config.yaml
d_model: 192
d_mlp: 640
decay_fraction: 0.739
Each number is 128 + 24 x the weight over its row's rms, rounded and kept within 0 to 255. Layers, rows and columns count from 0. Numbers have three digits each. The size before them is the row's rms in percent of the matrix's.

# down: layer 5 MLP down (transposed), 640x192, rms 0.0402, rows 522-639, columns 0-47
# up: layer 5 MLP up, 640x192, rms 0.0522, rows 523-639, columns 0-47
down522 012:107143132112109134126141137095164141100126122092060112132123151126127122142144158150114171152124099123084125117093113127113068166123140146112083
up523 195:115161096113106116156116211126098129109136156087153128118079132131099169121141103201119119126124109144120112142106156098143103178152181094171157
down523 211:114183085137122165132127137108094075095126149167114134087129122131134164117125116125149143141127141129127133145185160136101134156125144122136129
up524 041:145132152117153160122097146168119116153145114141137123122159122153132158102134137128136118129123134124158158123137145153126133117185129124131116
down524 019:092134127086105112151151121059151137118105152078121123136095101112118093130111143130095155124128144143113095106131102081128147108114166161128166
up525 155:129120098162126115097116143137082129137113171122135118147118138132125118115139121135064085125084137108129144120128148142094099095134146167144140
down525 185:151104150108130144129089089100176139112154107129134148132135100119134146121136137121183151121144149163113097155126112131112165139131111072107134
up526 034:157134076118145153137176127171129152123163124148196083129150125131140135163119123135136113111109128098107099106114074144149155141143124117140130
down526 015:131121148106118136153131124106106101143057122078094111149108120120152122125145114159139165134155127141157174116099126148131101119122143159138134
up527 029:138114158116124132138093156131093111152142115117105144121151118167098143081111144087097152137157117095167164121141146145096132080152130092139129
down527 015:091157136120108156119128109098152152110108153126114117122093132103132121122124132137129179146138128150103106114156149113125133137135172134121170
up528 161:175105107127108138138147166128123172137154148113095129135144079153141127160161130159124112116102104143158146156088142109153110115165111154130128
down528 149:132177182151138114106064101087129150134084116131150080101110138154135138085138168125115125137112118104081109124108128092150118162147156125158161
up529 033:120150131156126085103087089076128165130142128151102128140145116136131125133161107136177136119137104126090174090154093114133157133129124121091150
down529 015:075127141133151165142135106167134095119102128127137120128115123110145160105081129120107126128140146070177117124103163102118167117131125140159143
up530 025:141140137104092118123148102095120160141147156157145107172143117149139116139108143173134155185140119102125152122136137137112157104128136140129113
down530 011:104137082140167144130118106167141138124152121119114128138101107117127110141130145106139176040134121106151153085103127124156155139115080146151152
up531 053:169112122156129147130164102103102124179193133127191082163123092125153143102144113131123121123081131100137088131125138158083151112167109146105126
down531 027:099148138090122110152097127129135074115081141094080151117172112118142102151126150101150151145153170156102134098088078094151102104105145123157126
up532 027:099083137143173158114147130147160106144109096124130100106152126129153143123143106138140128062144067149117155145134124145128118153122139107126106
down532 011:154172138129110118101126143128095145115111142131162118155129089106121117114104127095119131161130168158117109117085167138114159130146141172128127
up533 026:117121102133215179144151138157155137141169134142173129104164135151153134162156127147135120099143124148104120133104101126106159148122145115111130
down533 014:140146115102048096130128116096096107102097142068158128171090137115143116126140099158123150147160159121181180124122164153131087108123159180151131
up534 022:117116159129124135132107141162161095097083141122109149099146173128127122131168135111160110115142125121114161117131161103170120131146129147149147
down534 012:154133137139162132145132163132107159160122094144135125124091084162094174142121127137132086127121108128140110140158156145116114139146131137139143
up535 166:113126127173131117159127168153137115126115130110113102092152121114114132153119136122142148132087142124154117150137134101202100129102094111131120
down535 155:110122102080116148112139074143135157126114112137156156171132122148143129139137118093121082103133122120098095147135081134113156054130141147104133
up536 160:120108148120082125159144131142154113119192161100135105107111101114119119143104156195125092132151116152135091090114106092136124149129125123109156
down536 204:133121086137148129127133110130101132129093096138106133156138184129125124141151144071130169160151158106100157162138164137140149115138148112109100
up537 016:142146093137098110137134103147112145122106152165183099116134105137120155141126147180119148156104125093131118069140104176172144123119118158116083
down537 009:101123164087169136108098147145142126114110133146121128126114119127139116155151087123151088151164050113152120164107127109151162110134134185129137
up538 183:104146164123133153088081138133139137103106154101107102158150118188129117098117149161138114102113084131138115085133133135134122130142097128144138
down538 163:139158183128145157111165075079133127074134077138141125143110101135139105134101140091099142140112121089173135124121144122089148126105118178120122
up539 040:098105160126086119130085146135134120112091106111115167102134142133090115086105123139076154145154125127158131149140168120134113123120131123132124
down539 018:155183118143139131134158126125142181160112183164141119131115158139122128128139110095176148124086144138103089144155115113109137126139107134171118
up540 023:123113149119110103131132128102113076096065132105102125096111121152091138079124126074091185167142109076133138140137132126123147089097159081126141
down540 011:142139139155153162097079121131126142127157143142095147144105129131152140155131120146142121144154096114174108116151142126116112139148111135154136
up541 025:155136104108079127122130087110081132114090157151149111162149137144144110152105120158180113161092124076096136097127114147151144115177123157122136
down541 013:101099151127159133099159130157125179187102081095124113126134083118131113150096133151147112097137121156150119138113120109142178107127168131156114
up542 029:121138158131101125115097122106150148144082135113108157130174157129149100149137128197132140108122113132114162126130121127168117133133112166130100
down542 012:161106094126156126168165101155084141136122091143165126108099111107092129104113122074141092134123129126102126143114126142129181139137106122145171
up543 066:173139102099152163110132121129103113112111170168154091133137128148140135137099152127153119167107140107112127147119158123127149140143141114151095
down543 045:104140162145139124165107121119126162146168094081133156140090108125126091148144121153094104127150128133156152114119075124168122114091118141087152
up544 022:126089088142128105139154120133145117136101110127161097094145125120116117150119121135105153118120101116129150118121091132155124129108135086145121
down544 011:145168185139152159116139087122114126128122134129116127161131153097124158140141106128162128152150101127124128103093119144076115137146102142170116
up545 024:112150092097132150130125096152116173146159160146158126120137105134147124165100122216139126150122112157121134102147106129115142156117080196089090
down545 012:147125092162149111123128138095119157126117122156122116151150144123104119140152103103161113101158133111151148150152133159183203114109127099153160
up546 022:143119139158147124134104125155123125138130111102120117118135153146145161130204110126168124089130140092124152118131117159146126111138118126140136
down546 013:115105139076118126174116153150119111116109079122117118122073106113121170099114133135098091139166092137142103124130137134121128129152191151151131
up547 031:142125161116151154104109148108147101134063140115119116134141160137161118143145126171167129103106152127111132126118149136154095141167153158164105
down547 013:127082080114119099148138145147094172134135088120140121108114082140114087099104123110088067116146126159093137164145105140127147120104127095102145
up548 030:155137119122145121168161145149130145153185137140090135133114105122134157160154121087139128114163136117095123090163099117129177104156123089122129
down548 014:104142155113108156140122093083131086099127121118108129134123119105163150105113158158128135144139117101173152113114138101113083113153180144113158
up549 169:124103103143121159130106114118159123105138158137134052136091125136099098095067126163167110144140166134111134125085168091172096156110120133160126
down549 189:133080102134119125152148154117142127118114116119151171145154147107130165176159094100074111120130101110131125150162093166107174126134181130081158
up550 034:137106151105090132108095162126113104146097116097076136110128157150089140062093128076090156118122124111153114160145123125110097133126110100130130
down550 014:140140130148133118114111125095120165132126161133138136108087120134138106146155122138114165169107121164069098140160139100116136138124130121131097
up551 032:159140132145124099143162112105147150166142154154158116169120090126144106164151136174150127123133128095104123123117133149154156106114130139140067
down551 012:115110154075106098117136126177124117120137078100128124149126125119142129128124131133094113139150090122170122137112110105117130112116120155167129
up552 027:158093146132122123141152157139116103161128088098116065101137122132101152107169126104140130093153101128134146117126164146111123137132146081124087
down552 012:113135152124171156111115143094100121132112183156132135119121127112148124150084142141141158149139121128092137114083085136120119126131130132161129
up553 198:155153117140165130157127141108124098124134119161100150115164124138113120151113177130135076167151141128130145130157162073125110150130128117105098
down553 215:092108102109119131091104148158148158137142160096133090123123154138101119139143117136112184118092126103144123128124116158142116108145151194145134
up554 163:127091139109155163122085120106155117082139139135066128105132161127121106120103145133138075164148137098114148151094057108145109113130118133175124
down554 144:103127106144108146130158108129137095138150121075174132154083147120133102098125118154159135116088154099131102098164168110152108167118124180107168
up555 025:147151091087085149123147137140121136104139126135174127139136149130089122143062152124081135147090146077125076135132107114151132143133139113154136
down555 013:151134127115135150124139105142136147132095114107117140122127131132157090130142116146179169131108135133124147116113103149140069140132110150121089
up556 048:159125144170131103098114115082115134168144132130120106172165108119168104144144108165174118110141121131113152110133139142121136109152123139100098
down556 021:099120123131158148161153145177129115103078084124151112107090103114128123106099148094098125116165151120128144130055129114141154122121134092162181
up557 025:121140136135117141111096117132109131147104162165126159177152160119176071153104131180154109098112142137111161139124136133170104125160108155177118
down557 013:145133119119120105143191161174140186141137091066126092135156099134100138142124137132128076097120126144093104135182112133108156144122162128121144
up558 185:166136121165137159103102153152139100119116101117137125136101103145147130118088181137144161151129138129152146136117113105157099116128135156131119
down558 214:114079147125112074133136117102122164104131181114135129138157114139101120086160074069093120106114146130120100092135116184082106122128143152149097
up559 029:129123096127128110154158096135144152114107134160166118128155109148132134160139126185126139173169104118107166116147120169150169099109142146094117
down559 013:116145155103130155124137109107109127115141101134134122169127135092124111157122116112145122093144127097220130100092131111112136122115111125164174
up560 189:140121134129170086115136107128144163104131138151128124139145142126124128146123180149127104166101150068094138146129130120095093116124070165093134
down560 222:127117117121064147148106153143092124142114111131100090096106100111106146121120112121157140117161104130145163146153140132135144162137191121158088
up561 028:121161170123128118085094124110113134140135142160101120165146168138155134141129126096190110070137111137089135106138076099147115159145118119116152
down561 013:072091108131129130138160124137137128139104108050132089097095097123118136100102139170070135142125154090134165102100146115102162107105189112146131
up562 033:127111072125145122114186078115118131143153157155165107144112111120132097135092109123123119129109100108128098147111091122099154131112125094138096
down562 015:143140129153111104100094122133135118118146124089112133160157158116171119154152151152146185147131120137165133128105149167130121147104142152120100
up563 031:162080150143130151109120115160109075123087143131163108107168168146148120086141131090138130138129100094149189162132181161136111114136166087176139
down563 015:118147117143136119153129126094104179156140133099136116147101101104122130156113108143122125108134133174095074102157114138101118142128133117095146
up564 026:170097111106124108164161115119121129146112131136157087142117069137133155113125129155103160158121128103146136126139149201098135100110119120120089
down564 011:091150133114119121101084089142141108102168133160118137139188151125122096158138115100109141105129111159136083127121095077136154105129136135137146
up565 122:118086130110124158130106135131136121145125143158098108119150125129100110120157108116122139126140177085133155114145105131116148084141116136168133
down565 101:138096105175165101123125112129140135090114124115159162159102133107150130112108145150113119162105105159118085096180154135142111153112096137110143
up566 029:111122139130153142138134148149155088095106114114137101102083109098120146124138108121129115100119146145119099097138135137155121165147148136083141
down566 013:134104157158117161118112137092113138150129147145117129153198126158127136151126114121124073134117128121131141169112125107112130077115138132137121
up567 033:159094125142172153153183130122145107160122125123174082111158122133152121147180135160155122115120113124119119137120165165118150138132162127137094
down567 013:166141132107115079127119124115102115105104137106142112135106129129130090126093116109141132102140175147125148120090101134137083074128100157124132
up568 181:129122132134143188107126133121114112142147162146155095133107141139113073136115098169169154110162127154144124127158139086102116102138107150152110
down568 203:116133135112082083148119116114122138089107098109132153114118146089156171128149143095125090140093165099111152127095098132159144153115163110098130
up569 148:147101109171122158155127135144129119110136127133161108106133132102144109158114137089102125146186153107126130129125122118143120130143107141165116
down569 137:098131140104108158114119130145130149113109147135119142141122086169101164085147119124151139147079116142128131131119122086148135123120152096119135
up570 017:136132135116093120143142135130111112147167098109077126149070131115130138144127135108156114084105119127118091102127092128140105150146096169104144
down570 011:122092143140110118138139164161158098130105117168070108101138119134135141132132184138121142127142129142146125108110117100146127116107161106147116
up571 056:156121114141110100098123095131090124147164121154154079147113091148133110085093097116154108159127114105141115113132109139145123108179144098084114
down571 030:108153158132130160140142164115151151123088140075107170134130154101144123163134145147103179138144139117121123110087127107130115149102131152189124
up572 037:141132079144172140139139117165140158126127119166181108141157105121161118176139121195165078148134133151138139094108107177152135120155109167129132
down572 017:117108137087122114146149155121129099113113090125129096134115142121102130123122123104146114079154137098145139137103122134154153131123141149155153
up573 020:135138165107088070132111110060112119136083199138090145177097133114155132156117140131153158163145125109096131092142149131132144096103126148143085
down573 010:092109114145129110130115124172149153131155123132101123131152121131145137135140133132081102090130102112164124127160117079112164127092173113160132
up574 024:157149160110090112134128126096128133139110121120163093139121102155109127123124138177103174144104130079136140098140133153124155090130150146121092
down574 011:080108115126132143117120090177139154139119117170078140117142114110133081164096125106106123136178117120177106109123093102122173127115126118190149
up575 020:119108184124145134109098141111117098150134132112069138155111116144148086096108157112131146091158116145141154161127170105113128106169167106140100
down575 011:132147121154104155105138137153166158120141119126139115138126094124135099123153155117093112135119138111080129145135146125124118147125085127085138
up576 039:124099123123162150105103161142125095133072121094089135092152136142118125086129132082125124147126116119154139147130135149105116102151146066159134
down576 019:141129122132099127126136113107145142110102123133149121120051107128106130091113125169099148114143126142084113126135170117131118141130113176084118
up577 032:150144177129137138094129134077159105169160134124097128164078144111131131124148132066154131054118142117101112156109112109151122126147151117163119
down577 016:118088131107095125129140124146126115114130134107122154099150078133152104118127160139091109186146103143086128117139118121114097143127144103096119
up578 171:104144177145117119139143130112140110076131130135147105189162129138121093102111124157145097109131139150161184167128154090132100114119095156136139
down578 193:177132071106114116105128137113104165165138149154083129089118126135146104119167109125116132157154138091092105112121140125114106155141134151146121
up579 041:149121115146121123106124087105115123148138119105132125168149130123134112137098115143147124097111091101130151120132092142144109116143111124135135
down579 020:120112129149122145130156122176122134136093118117138102096108079099163126129116149122123150150142120163103092100089149130119178159124147117165113
up580 035:129128165113124148150128149146134123135108124134150114095139124144122143136148151180121129153112160144152132122126182129129118138139136192119094
down580 014:118116126108122081144128160090119159150161130170125154141146176140099099147116128098117107083125122148149121134150059111147151113099121132170147
up581 033:136096119154154131133117104103138126127101142132161117148172120133167117152157113220150143183141120116126170117166148177118150106142144146112132
down581 017:115147107105122147134121120164129120117155095129150123145105100102125136122088127063113101052134156128129124117039120112139149103147124122145145
up582 185:117144069118097135102121136141136120140084136101153111154108107140157069135150106147071101161105110123188145107114133122108134086119122100141111
down582 194:108129076125132167035129129112153114164149158121134101109116161158193106151121132138109122106137153137137114100103100096141116108080123132130108
up583 173:125152117110138153128073140144127134108136120100123120103090149137153144132130141132117153120117151135126104133167086086111121184120151123148102
down583 210:123105162121136107109178128109150130178140145138147140195159112152116123124116085127141128146127096127119119135117170153135144100106119110107150
up584 173:105162152110110136165145149113123148135134099131106098133162113125107126140113140164149105117145078082137129148114122079127150153133136179155134
down584 217:148101123149148137116123116127119118144116155144143143089089126153103106150137151106140146144132167126093124101132136178117074093145124136094128
up585 145:153143136088149091141119148147136129132143131121176107142133127120155124116128144175096095137113133115133171153065107119144121135120109128147164
down585 122:100094142175109153134145125156140082156127140141102159122138108133128126136109097123154156142129104150123098096140108137127148114117141099136128
up586 038:168108136137119125134129129105117128139155131112119111166132114109162146170172106136166134107159132101082100119159106129134157105169124118083159
down586 019:112131150117150177172133121121110095117091110115140134097107095117130123113107150105128127142141153131137183122045146127118118106133164116155142
up587 181:142139156103159156125110104127132082118144105134094114093143151158143113130100165110116166142135151082118122139115099121137080168132128148138107
down587 212:134125087144113129144145142108126159135133149134145121181108119109117097138134086150146106103110109163158110144167178123134143089124112122084147
up588 188:142147088133122144126087138133151117143119104139108096134153145189102116171114120111108133120093124097157151139130155126108143149119094115134099
down588 195:089124137115120113115139094108094112119127151147142109106134140108059125091179161156105115147123104177073123117140100151142106129179139112121120
up589 172:130120115106125153174110150106139143093145144131130088093134145136118137085082145124165126150120162116101145149157176094141101109134140151153125
down589 188:121180144131114112118118072161157080171106103112114122145148103116132079145157140151108113121154099128171102103093087156125152135099126138140132
up590 033:118097107081110141160151142148096103120122134092106140095098144156098136117091185101068165167102160104162114142122138107123121114111142113169138
down590 015:150163142143111127124115123096151133130151115152120159128114144143135143129156116162140100091121083173099136116169120142149084161145105137097115
up591 174:129135163134092148104130167164132100100114122119090119155119099166141152113074098121137129135115157126138070138111200143131137109128140133187103
down591 152:132130139172145120147152141112127117156115097135122103126175167138138136151169155145145089126190159135168151118149166134131097125135138152111118
up592 087:092106143118111127126074071130173128116171110111127125134106199115123159125129097124087140087117089134105145128148099120119121157111103122132154
down592 067:129164094154122107132152163130101148132110179181145139146130072128126135120130129134168127175102159129141100144099158121112155127146156143141089
up593 022:086090149112144108128121153160180110102078137103123136088133143123121127132156126168102114137135124143156116152135167111128089161096107136120114
down593 012:148126114150165124145143115111113128131123079155159101124096150151087154105142112103149124098122121144072144143097119176099156113157090118143123
up594 042:139138148123101124085108145098096091145157132116114117164090125096118121103101120082148087125092137138133077121117149092133090161162108130126128
down594 020:127095115147140111132148137150156155167128142116118129075185121154144101134145160141126167138124124137101147137136107128136134110098149086124103
up595 021:121133097119111136122130136139079121134178144142092126145085105124097138094074111091122128138150128130124090122140091100099149120146108081098117
down595 011:133127141156156160087138172089152129109118143102083113153132144097151117115173128185162189142138128107121164143129164148146147124094176129106105
up596 022:140138100109132138114134139118104101107103106116141106136123134125087142099073128079094152129117101083124108122146097169126124114134139068162156
down596 011:098115145131141165117139077086130124118119133121057107120113111132140133127155104144151138141139138116115127136143109098100108126131162134119130
up597 069:118115105102111097148159125130146141114085142124095152131116152114126077172154144117130129121130137102106141128109112099165135109116135115184142
down597 045:122124152134157165082137118154130121119149073157148102126145124122123174104111112144128090124112091149142126158145154142096106156156101124079105
up598 171:117096108111077149173092162099159155106173160123128120142131104142106117144140110125157103122116106092102121134128120127153104133121173136127089
down598 168:134098126108114095087107054115125170142161120146093151085167079139115134101086177136156137150163113122110142127122098098127130137153158138135150
up599 019:160130163147139095144136113122144154168141166139118126104161123128169160169198128146155123097145114110091154097128130154159144136109109160112099
down599 010:124115172136114092153102136142106117101130117121134134145115145114126136109131153130107101152151101115183131126137143129137144118128166122172145
up600 033:075140132133107123090064145122115138133116116127115173117134131126091108120088128135086103130118133142140064162105105111124087140114090144136146
down600 016:170141124123140128140171145125148127129093140146132099125107172147112107109166141131177192123132142122081172161163136131134136143138132111151105
up601 021:124135140128107142094123161120132108103167088114117116116137144111080139091115104058111103139156113153159113135128142110131112140147129097094179
down601 012:141150138138169175117130105124117135113119184173142143092140123125136107164121150105169167135095157101070121121083132147180116138119093113147110
up602 022:116142165142127153102085143161114116116161095098134147127133143127104134118112150119120096120115141121152107144133114116153105145151127141101149
down602 011:134089127112090115152165157109133149150091124128108088126076120137127103118153150154119150146149096150162146143138140142127118130107167142149136
up603 080:159138103117148125138138129150120099084077134119124092092115079146135136098104123151095164192125159121146131122121181138151124130104158104110119
down603 054:100126139114093108120110117125137149165182122150137123165162185130119125135165134088151095100152084138164108150166089130158114116168123122157122
up604 198:139132149119148145109073127110128123146121118161117061137153118112116130172109127123124162104111103121136113146154087106099067129111136160131086
down604 212:091130102137126103116129149120148110104132135123156168133114161124158122091136159110118128150155162113127124104117200142152167111166120117117155
up605 036:153142157122137123147083127118148134120065159145118143121140140147118124159143128173157136136147151102132163116125122157163127101157113162149123
down605 017:087094143105135145121145119128141139134140103112144121136094136102101154129089151142109088140144096123117106158160099098098166138117155103139158
up606 021:081135143127166148122142119161149095094107127129111115123093158116158120106129135100151142064144115149099139137125090122173123151149163107156148
down606 011:139138122133120125109121154097119144147123135080142129135171090147128164120111122156113074116104133139096131127148172129083133139135138147106134
up607 021:160136150100095139132108115136094132149158143111135105145144132133137125136108152158155097179125163133160157118148170125125097109141115182118098
down607 012:118115084149136135148140159148158148135161084150113129110131166134106133142117143107148146067126092160109135100118095144177160137132138093124145
up608 026:102110122113171146124124134130190160123068127141135123069157137137108143178126129198120141103132125169134140120147105137144124175122121147127089
down608 013:140128105139131151141105110114104092088123138176143127157102148135114135104134090102165102147150114107130149141111129162126175122123101143132133
up609 024:152131131137160153091134115123095086166190111125167074144126102123136128119118117110155102102121113122137117136111118143124124135172163076098112
down609 013:131118135111100152106133139090120143114092155087116103132132118088168065141131141158133187160131103123121135119084120189143109160104147154132110
up610 158:106119104133069103120103153095114114152114131128088142092162106149116113105109141162081146122124116149170152107116119149146128092139122102143121
down610 161:099124101139106135103144171159140102106125118140125125141136117155173163160169093115117107111160125163094136157118139100112164129104096132120164
up611 017:155138144135133121097103141135186135125140133123166105127134121127077172096122163101080125114126118108160106135137114152157113137070107118157125
down611 011:111137118120140159145095107119148097084131123187125147105110160146119141107166122111137134158158145120103150131119146107128114124125089120090135
up612 154:101123075116136135157121125167131129187129169116135140140150113139110091112117102104146136143131133110114128137111102127146107115147123175134112
down612 175:139141162157062108142130130084113128122109104092111115093096136130149154161101163128141157141126136134129122119144147125115124146095119085182144
up613 030:127117093149169132139148092145130167131147149137167120121169116116185126174145119188155119133117117127086130115131103130135168135128118139126134
down613 013:156123123118110093157143130140098103122093087094150124175120133136097150070125107106158110104157148123172177123112171157152151101141126155128143
up614 021:150105129140189164148159135166139082133140115132154092111118123127129148164159118146161110123148126115092121120145133173150158140162161097112136
down614 011:143116169103093112115136152100088132130119144088104105157111111124157127117114137158095131110147110082169143087076118122107097105126170177143138
up615 027:097130180168125106144097137107144137118159127130105166133110110159119136111188108107130118130140142088122127122135139097093157112142102131104174
down615 016:098158145091142159141100111157130101113142108150115139134123116097126157133083139134128140147131104121171142108101145116102101136155131122159127
up616 036:084117128165133152103090110131149128124132108138156146167112138082139071130091103160128088100122115130117107132135114118164132133173125149117141
down616 018:162145117126098123134187170137124149165114132077129077112165101144128150123128122112146125134092141131111133143137131114096152141136137143162121
up617 021:126135102117129155098110116113145157095095119136149144101163157146070106136084138103125128131107132151156108165112065116141106156126114111149151
down617 013:155120111130137145144139108129163112099087139145098118115089176125146118126149141158148168141152143122090118122139132143127093138098131106109094
up618 169:127123138166157110120114159093116126104147150115106092151133108119097081120114183130146137141116119144131130117141134108098104142139134158163126
down618 173:137141138124083135142122098135110118133093092140159125138139124131151195133090109144142105144105127150116111127121129121136147149125168109087136
up619 067:156099141151117111136132160128144139174080127112123150141165113128129130160165124165158131115135134114123141127145163146104131105138099140148132
down619 040:123123137108143164158141107148101105108151078158133106123098122116127134093090124085108131118129126160122123084071107114120137131153142115096140
up620 043:117132108104153181113093162141137136129137135118109157119163147114125138162092159092125159096128118156135136132138079100111116151121107105162138
down620 023:130122125167140141159128099093130122103078148145165117126084103142127113069156109170127130126142147131096145142130182158146160138122126125083146
up621 027:136139138180166130113153112146115114131171134148166098173119125096177113134157110134157100101124145107122130123113136152157156136138142126130127
down621 013:112105135133114112144142150156110138121104099113113081148150078135150135145115119120128133113151110107153145153130125145129149121137169121142143
up622 199:147117104148121164171142104123156118137137147140131110168140123151092135143094150187133125075121087142110110157125140104145119150129125130113129
down622 190:127142126178098173147169095122167111116105101138160112145110128159112137102113157147139141141107088138102100139148116128107172167107126144107126
up623 046:076135149140122127064081128111155128104139112133094144130156204100117095110118117077135090101117123149115131150131111070138091163124134108161179
down623 019:149134089146128130176196132144144148143116144119161121115106104154113155088103130162135167119106160112068130122132183146110134155146104143083099
up624 022:138130090112127142140153123147125166136126116128179136139176112144094134141107157177091145155127102117145124134122096161133154104124103121127084
down624 012:131113127103100116124161100128131119118076120160144096100079115087140085132163104126154162160154132107143117136137135122130166136121133192134166
up625 171:133098127117141102107136108079101132089177131115093122133131112129103132146140127110148117107122098130097154150155088130147088164162143179160122
down625 177:087113097109101162155165150161162079121116142151153128124129126129133127109116159180095139110105185155129073137137146129172134148097106125150154
up626 025:138081082145177149157146117142121138154100100146163100113163093134155136141147121210118143135136129155142146124130131202107137123127137127137103
down626 013:132149130105107118154121144130114097086114144163138116186108152126132109120139124087151131081142138127133116125118093120141140108124134166155144
up627 178:129105143122117146169078145150152121085162131148116132093126102134145130170109150136141137132154104129084141136126168114115110147154151115122105
down627 181:110096146148182105154154097138151122149147092158110087147154150160113111131142148106131080127148144124148143171074086086134129166150109161109131
up628 029:103127163125150153090121133135118091125147123122128121107112166120134157120137137063134104098112129153118122136112139106134094180102150132131148
down628 013:130117131134079083142124155112117130134133149147131133113147138151159108139124134150106122138150149140146136128186123130124129125099140116109121
up629 026:115103131133101133115127163152116115102118089110138138090137153132071154077093141078073128143144124128187106150121122128118096128108127124109139
down629 011:135157144117148127140104126092143132127110179158142124097079175138139112157156078130162178148115119148072112133147140132150118150108121116151129
up630 031:104108146120179164131122174145169107115112114080101149099123167130118144124154133108116133086103142136118096139132126104112125142159140093147149
down630 013:161111112103101137153146128123116100105074126148118115112052060141119123056125107159102119154146136134105142126136158167102087102141123139076127
up631 131:097135065139105126124132181149128136170147134100089127102161149130121147148136124062094166131142176136140133131122114138138136142165111129169136
down631 106:162149154101150129147118099044154148074106151150135104145102110114115090093101153177145110143129083122133103132151092118136123147161140162089117
up632 029:110115121097152147153187133161171124108110124113134109082113147114122153176150144130110141117114137150125121109126127122134122189087152142139120
down632 013:167131129137117094139105117111098133115129126168115121137142146155159122121132107113120106083133106125160120150133109150121116110114095162122131
up633 024:115135080138140095125142093119140181114107113159143116108179138144152134132154103168141147127170105163096178094131078143140144125117131121098150
down633 012:117150137106143144147120087121095115128124155140184125136141123101107150127137100112135104114121164079145110125113165136141171127127121135173144
up634 027:096131178143134134088085134118144117147116144098081168147106150099147124115142140109135100056106115152108103166113122100141099146127089161145111
down634 013:171091103156101079166165153155138110149115107156127088111151111171117130074156149128118101159166124156083128144146169144112155127118153071094126
up635 021:117125114136176179107127106147121116133160149140143149133120154138137132145096138062139138091116116135113121160106088120087146119133137086169145
down635 012:137154099122052126146121134120162127108101137114107118150084123114131123112125122177098132150171145161127114129176157137117129155099175142096115
up636 023:166101167114117125142149138128089078138146148113159088149072101118122142119126152109125109174109147080158120147128200157111137102149147126159101
down636 011:106125136110119140107141155117152144157149111091086122125171111124147119161107158158110152102128080165126135099137066120125122123137154133114148
up637 151:128125110115100108153080124160186110116131143114153100092119107135108098106114147140120169146155124136075134103126135099086101142157167123171116
down637 131:108111157133163072104150158132088108170142102145096132131120139151108124157145136137143051116126110151150144126105111113159141116118081147141129
up638 034:142144135130167131130140131127145139127087156159166104113168091146158125162148142188150148168155151130120145120113129156148155101136174121126095
down638 015:114110108111120126121106143140107117111122101111159157137109135129098108115096112132109059126157135087165167120128108120157141147109086141134160
up639 047:101160115095160139116103126152170160107126122145146142100149139120128142168114144160126140140122122172150154138136099109112132144117123136144124
down639 020:130115122126118133118120106081138119110123141135165153130116145125114117103127107133130119117127119086149123142089157132153189169116084147076139